Part of a small language model's weights: vocabulary 635, 1.16M parameters.
Each number is 200 + 20 x the weight over its row's rms, rounded and kept within 0 to 999. Layers, rows and columns count from 0. The size before them is the row's rms in percent of the matrix's.

# layer 6 MLP up, 320x64, rms 0.132, rows 57-73, columns 0-63
108,229,206,198,199,203,220,221,188,192,207,232,201,180,209,177,216,200,188,199,192,203,235,157,182,207,214,169,194,232,184,214,196,213,210,229,213,217,230,192,209,189,219,193,222,180,164,210,180,222,197,192,178,237,227,177,158,192,230,215,230,183,200,229,222
104,199,219,240,195,197,192,207,189,220,230,201,195,180,209,181,186,182,171,225,202,191,182,229,170,192,216,194,194,195,153,208,159,201,200,222,215,218,215,179,222,217,229,172,215,225,195,200,217,173,192,207,199,170,195,184,186,190,233,233,243,193,172,202,216
099,196,184,226,162,195,222,185,211,248,174,198,183,196,205,183,201,201,197,196,216,228,187,184,182,169,185,231,213,196,204,214,212,171,217,214,210,217,191,185,181,200,228,161,192,238,190,192,195,205,246,199,180,195,173,216,232,219,232,214,187,210,189,178,229
095,187,188,218,215,231,188,217,194,232,174,182,179,201,171,194,214,232,212,183,191,217,199,206,232,208,181,242,167,220,175,213,202,201,177,201,204,197,200,162,201,185,205,206,200,191,233,198,228,218,222,200,247,202,204,199,220,208,205,170,236,200,179,160,217
109,196,173,235,199,183,217,234,228,187,197,202,203,163,237,217,204,175,195,202,231,210,234,204,223,188,221,155,216,171,209,199,204,225,228,191,220,199,206,217,199,169,211,220,196,154,197,187,192,194,202,208,220,168,200,189,189,192,182,160,202,211,183,180,192
097,219,185,208,211,171,198,205,170,214,216,203,226,173,207,167,212,205,235,220,188,190,226,206,209,204,196,231,234,214,209,202,243,178,241,200,210,214,189,235,197,226,236,174,168,187,191,203,179,181,179,187,161,213,210,190,173,219,203,199,192,198,174,192,207
095,173,185,170,229,186,187,229,216,179,223,222,193,209,203,230,173,171,201,198,198,200,203,210,230,235,203,197,220,206,196,231,182,207,225,190,181,168,212,198,197,159,225,210,186,234,190,212,190,194,223,194,196,223,193,209,242,219,219,208,221,220,211,192,245
089,194,172,205,196,187,221,182,186,197,218,172,181,187,223,185,187,186,181,180,158,208,206,195,225,163,186,220,179,194,180,216,229,192,218,209,181,228,163,162,217,186,229,219,187,215,229,191,201,182,218,211,201,163,193,193,237,219,224,220,204,200,222,200,175
104,208,225,192,218,231,226,197,215,176,187,238,193,162,207,217,203,189,201,251,186,218,207,166,159,205,206,226,191,208,198,197,201,180,212,169,187,231,193,182,175,204,240,204,233,187,180,188,206,223,201,189,174,197,199,218,214,207,226,210,227,172,205,215,196
098,200,201,169,212,187,184,192,212,161,205,192,213,169,219,198,203,215,195,221,190,232,206,175,185,226,222,187,188,216,212,182,229,192,171,162,213,229,203,187,151,213,224,238,171,209,176,195,232,170,187,213,197,173,196,200,228,203,192,207,205,180,220,206,180
096,178,207,192,206,184,196,151,232,216,208,199,234,193,189,170,193,170,163,226,192,198,198,222,223,195,192,199,213,181,217,188,162,223,218,204,218,177,232,186,220,207,176,204,184,211,167,202,239,189,187,242,202,181,199,167,199,205,175,198,205,198,226,210,187
088,218,221,167,164,208,176,197,243,226,198,204,180,197,186,176,233,220,209,217,189,176,184,223,230,174,192,191,187,188,199,174,217,185,195,210,216,190,189,177,169,155,190,196,194,208,174,191,206,162,196,170,199,189,194,185,202,241,194,216,219,192,198,165,209
097,202,212,214,208,181,172,187,177,210,201,223,212,180,189,194,249,188,193,194,204,163,202,188,207,233,209,206,197,192,204,158,208,224,168,181,199,186,217,221,228,214,228,214,235,180,200,197,211,225,209,173,208,177,186,192,181,228,199,165,220,184,178,219,245
099,202,153,167,200,211,195,228,178,226,194,192,201,208,211,193,180,240,206,215,218,182,211,171,194,219,179,238,199,205,160,222,169,158,204,208,185,170,196,229,174,193,222,202,216,210,194,184,209,230,204,200,187,200,198,214,223,177,230,199,184,207,213,234,207
125,199,169,204,181,204,207,196,234,218,182,206,202,176,200,228,194,241,168,168,184,207,227,165,198,191,228,203,164,209,233,197,181,230,198,185,249,174,193,195,169,176,197,186,211,218,222,205,232,206,194,192,194,197,202,209,184,194,205,199,206,182,241,184,183
093,191,225,193,211,240,218,205,218,192,241,219,204,210,196,185,217,198,180,210,179,213,191,222,215,217,186,187,205,212,217,209,208,211,205,214,196,212,232,189,210,213,187,226,181,255,149,209,193,202,198,240,209,248,209,225,197,182,210,197,173,223,226,178,199
094,228,185,207,179,187,185,182,184,207,187,208,217,227,185,199,242,206,205,200,224,175,220,192,225,217,173,215,180,234,217,192,215,202,160,159,205,224,257,214,204,200,188,184,182,190,196,217,171,197,186,193,192,182,193,210,180,215,181,172,212,211,199,219,163
# layer 6 MLP down (transposed), 320x64, rms 0.232, rows 57-73, columns 0-63
112,191,209,208,199,192,224,233,192,194,229,163,211,207,233,215,198,201,211,198,186,224,181,209,205,206,205,242,209,220,227,215,204,216,215,217,182,184,185,152,159,236,198,207,225,215,245,202,200,187,210,184,185,216,208,242,192,224,188,167,212,199,187,200,180
100,205,199,223,164,206,242,196,217,174,218,209,198,191,196,201,184,188,197,209,198,179,192,192,199,226,159,235,212,209,221,210,172,194,232,174,222,245,205,221,179,205,245,236,190,190,174,166,174,190,172,204,210,207,218,199,182,223,219,212,192,196,195,188,189
099,231,224,171,189,231,206,221,214,200,226,229,188,215,208,203,228,168,196,220,209,179,205,209,209,216,203,187,198,203,168,207,185,194,201,237,129,196,213,238,201,223,169,184,190,171,206,223,196,201,191,220,220,214,175,203,184,205,184,213,221,219,190,202,200
095,192,192,201,175,196,211,203,202,203,164,212,205,214,210,165,187,226,183,193,197,220,201,207,189,188,214,164,189,203,170,231,167,189,185,178,188,213,195,177,213,238,199,203,262,205,192,205,186,189,211,236,180,198,207,218,221,200,220,183,172,199,234,190,153
100,179,216,218,209,251,208,196,188,177,225,201,179,192,210,186,189,202,212,217,209,160,186,200,205,165,231,208,179,198,204,199,172,226,215,177,167,210,232,209,179,166,216,241,198,191,203,192,146,200,202,194,208,206,212,178,237,181,200,193,189,196,198,221,182
098,227,212,193,185,198,184,200,186,190,211,189,192,176,231,163,204,211,162,177,226,158,203,192,182,174,173,231,174,195,197,190,171,241,195,194,182,220,198,205,189,211,213,186,191,179,175,204,217,254,215,207,202,185,209,224,199,200,218,191,180,199,157,180,197
096,196,196,201,201,233,191,202,231,171,191,223,189,192,220,193,233,179,174,262,200,195,198,207,194,209,207,223,197,178,235,207,163,193,230,211,197,200,210,197,216,203,178,208,171,225,210,213,200,232,175,190,214,260,204,188,225,196,193,175,187,220,190,196,208
095,187,211,214,207,178,179,184,185,205,240,183,178,168,202,186,200,230,196,176,194,202,228,207,171,202,171,212,184,179,181,229,211,196,170,205,206,229,191,211,220,175,196,189,203,179,207,179,197,205,231,230,222,202,187,180,215,193,216,228,202,140,173,169,209
101,187,190,207,230,214,200,240,191,173,201,214,184,208,193,202,239,213,187,222,203,235,176,232,215,202,194,208,218,192,195,232,194,202,193,226,199,191,175,191,220,195,208,168,213,257,179,214,211,223,210,197,225,200,177,222,198,188,186,213,169,223,228,167,169
096,224,191,214,204,205,227,208,233,198,188,193,179,195,175,207,155,201,201,194,180,182,173,236,226,173,194,192,180,169,192,195,200,185,190,176,229,204,215,192,206,200,182,150,212,199,205,195,208,200,146,183,204,220,177,211,184,234,181,193,200,171,188,178,230
095,198,184,222,168,199,180,211,166,210,190,192,201,234,228,214,199,213,197,245,208,207,233,203,166,213,208,198,216,225,210,230,216,212,182,156,176,209,188,182,164,218,188,212,177,172,219,196,231,212,183,199,190,194,221,190,173,206,208,189,220,215,233,179,223
097,178,180,208,177,218,231,156,184,212,187,197,159,214,171,177,176,189,156,217,209,212,215,163,212,211,195,229,217,183,183,196,197,205,218,192,189,193,204,222,221,198,203,224,227,216,169,216,189,200,209,205,194,214,172,238,170,195,203,165,185,179,193,183,187
094,256,175,209,227,212,194,172,239,248,195,171,214,198,233,193,198,173,200,187,200,188,209,183,194,217,208,204,173,220,224,215,219,195,208,167,191,210,218,198,236,223,197,194,235,217,230,201,197,183,227,189,175,182,185,198,226,200,204,226,198,197,186,204,190
101,226,222,189,223,177,228,190,239,201,223,187,203,201,200,194,208,193,208,218,187,191,203,181,232,186,215,180,225,200,196,189,244,231,170,218,192,230,195,223,184,186,184,234,187,221,185,205,226,182,198,178,191,226,195,163,175,209,209,169,228,220,165,185,205
122,164,172,215,227,213,221,237,196,227,171,257,211,214,183,175,224,202,159,187,192,194,203,144,195,207,205,193,190,203,214,209,182,196,199,205,181,195,191,212,212,208,217,168,187,172,215,172,203,227,190,215,199,180,180,167,198,188,214,185,204,190,196,208,212
088,176,202,184,185,209,179,214,218,254,168,203,200,222,202,200,231,168,200,169,228,216,195,209,176,191,227,198,243,164,193,177,226,255,177,198,184,181,200,200,196,234,196,194,180,176,206,186,213,196,205,201,201,211,214,172,202,194,211,189,222,213,209,193,204
089,202,179,217,177,190,187,226,183,226,206,201,193,218,202,138,191,210,208,201,212,229,188,159,227,179,207,164,189,215,199,204,196,220,181,175,157,232,184,250,198,198,187,218,183,187,203,196,200,212,202,207,165,205,226,199,224,185,191,174,187,215,206,190,187
# layer 6 MLP gate, 320x64, rms 0.135, rows 58-74, columns 0-63
105,235,201,218,171,223,174,197,198,227,174,184,190,211,195,191,198,193,170,217,209,204,178,227,180,216,204,219,194,168,205,196,244,220,217,161,221,223,192,209,181,200,221,189,150,181,181,201,204,170,189,220,197,235,198,218,206,160,199,176,211,177,208,193,194
093,178,203,183,208,200,169,219,189,227,172,196,192,192,180,227,193,195,212,240,221,195,205,252,213,215,187,155,192,155,199,210,207,212,196,220,181,189,195,176,184,176,202,184,180,222,215,186,157,198,227,228,187,200,207,218,174,200,197,240,206,204,179,195,206
103,201,190,164,228,223,207,148,181,199,208,218,199,200,204,144,209,213,231,212,215,209,217,224,166,188,218,212,196,213,179,197,187,197,195,213,201,231,222,204,182,214,205,225,234,193,172,219,209,215,194,196,183,191,161,213,191,174,224,176,221,209,176,205,219
113,207,186,211,205,207,241,214,223,200,141,222,188,225,192,192,187,220,168,219,178,222,170,178,189,205,203,214,221,175,241,185,196,187,174,206,172,207,236,213,191,184,187,210,223,196,212,216,169,193,229,215,205,225,205,195,167,177,184,195,193,212,203,176,207
113,190,214,208,194,222,230,194,220,245,188,211,216,220,215,204,195,178,221,203,201,185,189,202,231,239,186,174,189,238,220,205,187,204,195,208,183,206,190,176,212,184,190,206,194,183,196,179,199,197,216,246,209,166,195,175,214,235,211,206,170,243,171,175,170
102,224,212,222,190,185,208,202,217,198,177,205,222,176,210,187,171,147,193,199,231,199,163,180,218,164,205,185,186,200,237,185,200,187,189,181,208,229,204,190,194,198,211,195,215,156,206,219,192,218,183,205,202,243,197,200,193,182,173,174,247,198,194,188,177
096,202,219,212,181,200,223,198,183,186,181,205,194,220,219,216,218,213,204,168,168,218,168,232,210,196,185,202,171,228,203,210,208,208,185,178,217,226,197,194,216,213,203,215,188,198,171,205,211,206,211,154,234,255,202,175,235,187,177,177,210,235,227,209,198
099,185,194,158,187,181,204,175,161,192,156,216,233,209,167,210,178,204,202,198,219,211,163,207,204,162,203,180,172,187,178,211,201,184,192,203,180,187,228,204,221,192,212,209,174,233,214,221,174,231,188,184,224,222,212,174,212,180,185,220,203,209,201,212,210
098,233,184,178,197,179,191,186,191,210,191,205,188,203,171,190,205,175,210,188,214,188,159,175,239,232,236,192,218,198,217,213,194,180,171,168,243,233,221,164,167,198,199,186,173,186,202,183,189,181,223,200,178,218,210,188,195,198,172,201,210,189,183,176,206
103,216,208,180,212,186,196,186,173,210,214,231,194,188,176,217,232,213,206,171,198,213,180,166,169,194,185,208,193,212,194,212,211,158,188,191,201,230,174,189,247,192,212,183,210,189,186,192,153,195,212,185,177,197,213,212,228,193,239,240,209,232,184,193,207
106,186,219,205,200,201,161,245,168,219,194,190,178,207,181,209,203,182,218,202,186,167,205,208,198,180,184,195,197,210,202,207,214,203,219,218,219,194,213,162,187,234,193,193,200,199,238,173,187,214,166,196,222,208,226,204,219,215,178,224,218,258,225,192,227
099,233,175,205,192,204,235,204,193,212,191,199,204,205,148,176,212,217,219,206,196,190,198,200,213,186,159,213,201,192,225,234,209,175,192,197,195,231,221,192,206,187,207,225,201,228,192,213,173,191,139,198,177,199,224,215,191,200,208,215,163,233,206,195,171
091,180,211,185,214,208,237,196,179,214,179,176,195,218,238,193,196,189,238,225,184,192,181,170,187,221,184,193,160,161,204,229,203,171,229,223,210,208,204,194,236,187,161,182,199,207,194,207,196,201,212,179,182,196,178,171,183,163,208,196,201,225,215,185,188
093,182,222,214,181,191,207,193,202,224,246,205,231,206,174,234,215,175,183,210,174,226,184,204,176,190,221,164,196,205,176,193,186,179,223,229,204,188,205,192,177,242,209,203,227,192,215,196,217,230,173,211,226,212,207,199,180,200,227,202,169,201,167,212,225
091,199,190,293,189,198,196,169,205,186,206,199,193,197,191,195,198,195,196,171,221,213,185,189,221,197,192,201,193,167,188,234,191,221,170,173,197,177,213,200,206,196,250,209,198,209,183,227,224,197,193,186,185,187,193,185,185,197,164,193,195,203,200,196,226
092,209,229,159,198,217,175,164,159,225,204,180,215,189,172,212,205,206,185,183,198,188,214,218,215,207,190,167,166,193,195,191,244,190,178,179,220,183,212,224,204,191,202,187,203,200,193,190,164,229,185,193,197,204,220,207,185,185,161,187,184,225,182,165,179
109,226,219,201,218,208,190,178,211,221,197,214,178,246,210,177,243,196,185,233,215,181,212,206,190,203,225,199,207,162,157,166,185,195,200,178,219,238,222,216,171,193,194,198,220,226,188,213,185,195,235,198,231,191,208,194,214,193,199,188,227,206,174,202,218